Each number is 128 + 32 x the weight over its row's rms, rounded and kept within 0 to 255. Layers, rows and columns count from 0. The size above them is the row's rms in percent of the matrix's.

# layer 7 MLP down (transposed), 896x224, rms 0.0496, rows 547-552, columns 112-223
size [101  95  97 102  98 109]
[[159  34 102 222 162 140 159  90 172 130 139  96 120  88 108 185 139 138 130 129 128 115  93 126 117  94 120 142 178 131 164 119 148 140 151  96  88 118 134 110 168 106 163  99 111 113  83 140  44 117 124 130 153 170 145  97 125 127 124 164 115 109 116 129  81 155  99 114 149 125 166 110 126 116  99 116 148 157 126 150 207 114  93 145 119 116  97 119 100 130  85  96  89 169 108 115  94 107 133  87 135 152 123  87  76 145 103  94 151 171 148 160]
 [103 141 155  87  90 172 149  90 109 107 140  80 121 145 122  89  81 106 158 101  91 138 157 112 102  99 176 111 166 152 188 105 151  91 163  79 114 138 135 171  95 117 147 104 104 150 186 132 179 114  84  99 119  90 149 149 141 175 162 152  95 138 177 107 120 149  86 200 100 168 106 103 126 155 146 147  55 148 139 198 108 112 117 120  97 140 102 127 170  64 115 190 129 173  95 144 124  82 205 126 150 111  93 184  92 139  68  89  97 139 116 102]
 [198 125 121 138 196 205 109 139 118  91 125 117 188  95 103 108  92 107 129 111 135 128 155 162 125 170 120 130 121 105 129 126 163 174  53 101 116 213 121 130 100 159 118 119 133 119 100 126  87  93 117 142 117 167  99 130 171 146 130 123  81 161 134 111 145 138 119  86  93 111 176 178 145 140 163 136 119 120 137  91 122 177 107 115  95 106 163  85 139 136 100 112 151 118 152 151  55  96 117 107 160 146  46 115 131 151 138 135 100 176 109 115]
 [ 73 128 162 155 153 131 182  90 149 133 155 116 183 132  89 102 130 111 139 189 136 117  95 161  96 134 144 140 181 108 132 142 132 118 177  86 181 171 107 107  85 154 104 107 188 143 185 147 114 156 132 125 160 119 111 149 114 134 119 155 176 142 152 187  82  72  84 160  87 122 141 179 165  87  96 136  91 109  78  74 112 126 137 167 137 138 105 119 147 176  93 141 117 189 118 146  59 147 136 106 187 116 139 152 124 136 129 140 127 112  82 163]
 [120 124 109 125 145  96 148 117  81 154 113 166 168 145 119  52  87 146 137 157 124 173 117 124 160  95 191  62 111 164 150 146 119 119 141 114 159 175 154 147 123 101 100 105 143 135 125 146 160 125 109 181  99 116 145 223 113 124 120 169  87  90 137 175 124 172 130 124 137 161 134  46 122 165 134 133 132  92 148  98 149 182 172 157 102 164  67 106  97  72 159 221 105 152 169  90 121 136 163 151 113 156 186 139  51 167 153 116 125 135  86 140]
 [108 102 174 195 135  87 136 163 113 117 133 152 113 132 106 166 152 155 149 117  91 132 186 152 169 146 121 139  75 119 144 134 183 171 126 201 177  91 124 171 141 130 127 100 147 118 192 173  95 131  72  99  89 121 154 142 142 184  91 159 131 157 140 122 126 125 144  86 124 129  66 171 147  82  99 157  83 210  39 126 154  96 142  98 126 156  86 129  87 107 130 177 110 160 123 195 147  78  75 106 127  86 111 140 131 132 147 112 107 140 124 121]]
# layer 7 MLP up, 896x224, rms 0.172, rows 548-553, columns 112-223
size [104  96  99  98 102  88]
[[119 141 171 142 167 130  97 115  96 138  83 154 122 167 160 132 172  80  90 153  97 131 142 108 168 121  91 209 172  81 124 159 115 176 136 160 123  69  86  54 175  96 127 161 123 193 114 120  55  94 114  97 173 151 112 120 103 172  91  96 176 124 101  97  81 118 131 130 157 130  99 143 115  45 114 149 167 204 109  81 126 157 133 134 166 113 113  97 151 130 147 113 110  62 178 156 160 150  89 138 124 169 140 123 100 152 117 112 191 145  76 124]
 [ 82  77 147  94 159  92 158  95  93 166 183 119 127 103 138 178 142 172 128 123 127 116  89 126  89 107 183  76 186 117 138 124  93 134 129 148 131 109 162 132  75 113  78 143 154 120 130 123 130 148 128 144 140  59 161 138 119 155 151 173 114  88 131 125  69 126 152 133 111 137 109  84 103 145  91  93 170 113 119 109 158 123 141  90 162 184  41 184  79 170 117 172  98 160 138  87 161 127 114 123 148 102 139 150 136 146 164 193 126 135 162 143]
 [145 151 119 157 127  65 111 126 117 130 115  92  90 146 100 170 114 134  85 112 108 108 133 117 161 158 107 148 153 125 121 159 144 147 146 129  96 141 133  82 133  93 151 124 126 143  83 129  85 102 155 106 179 153 141 132 191 111 141 140  87 153 150 114 224 214 178 157 110 138 138 116  84 101 100 119  97 111  81 153  54 163 140 135 153 174 180 157  96 115  92 193 110 122 132 170 101 144 138 163 178 164 142 129 130 104  60 127  97 162 112  57]
 [131 175 129 176 137 142 128 134 131  93  69 106 107 115  85 150 127 118 133 121 133 114 135 120 150 143  84 176  66 126 121 178 133 149 137 144 103 116  97  85 124  99 163 117 124  80 164  75 122 116 196 142 121 125 107  82 147 137 185 111 143 160 129  97 152  80 182 111  79 113 124 125 105 129 150 178  98 130 113 124  95  62 134 123 139 111 154 175 156 121  75 111 111 157 100 148 127  99 163 113 140 123  67 141 165 121 123 168 157  90 121  98]
 [124 190 119  87  64  86 125 178 174  97 179 171 164  99  63  87 165 167 129 155 155 122 116 128 190 109 136 158 147 119 113 149 131  94 150 118 133 112 124 135 123  79 129 167  69 146  49 121 106 189 167 118 179 151 114 184 141 138 151  99 131 121  86 133 128 107  87 150 219 118 126 104 109 142 127  91 114 154 106  99 135  46 110 112 100 152 171  86 113 135 107  78  85  81  98 151 103 159 192 113  96 144 141 109 133  70 143 106 156 122  66 149]
 [163 135  67 119 137 105 134  41  63 141 115 105 147 130 116 128 155 140  78 106 140 173 148 120 130 137 136 134 135  96 115 177 118 104  90 165 135  90  50 147 172 111 159  94 115 149  79 151 133 126 129 145 137 165 136 133 134 111 153 152  62 118  99  39 157 149 118 119 134 168 148 155 119  96 117 111 149 112 138 167  43 131  94 127 135 193 130 218 155 169 122 155 116 135 146 100  54 173 185  68  99 135 104  91 139 121 189  86 113 127 159 127]]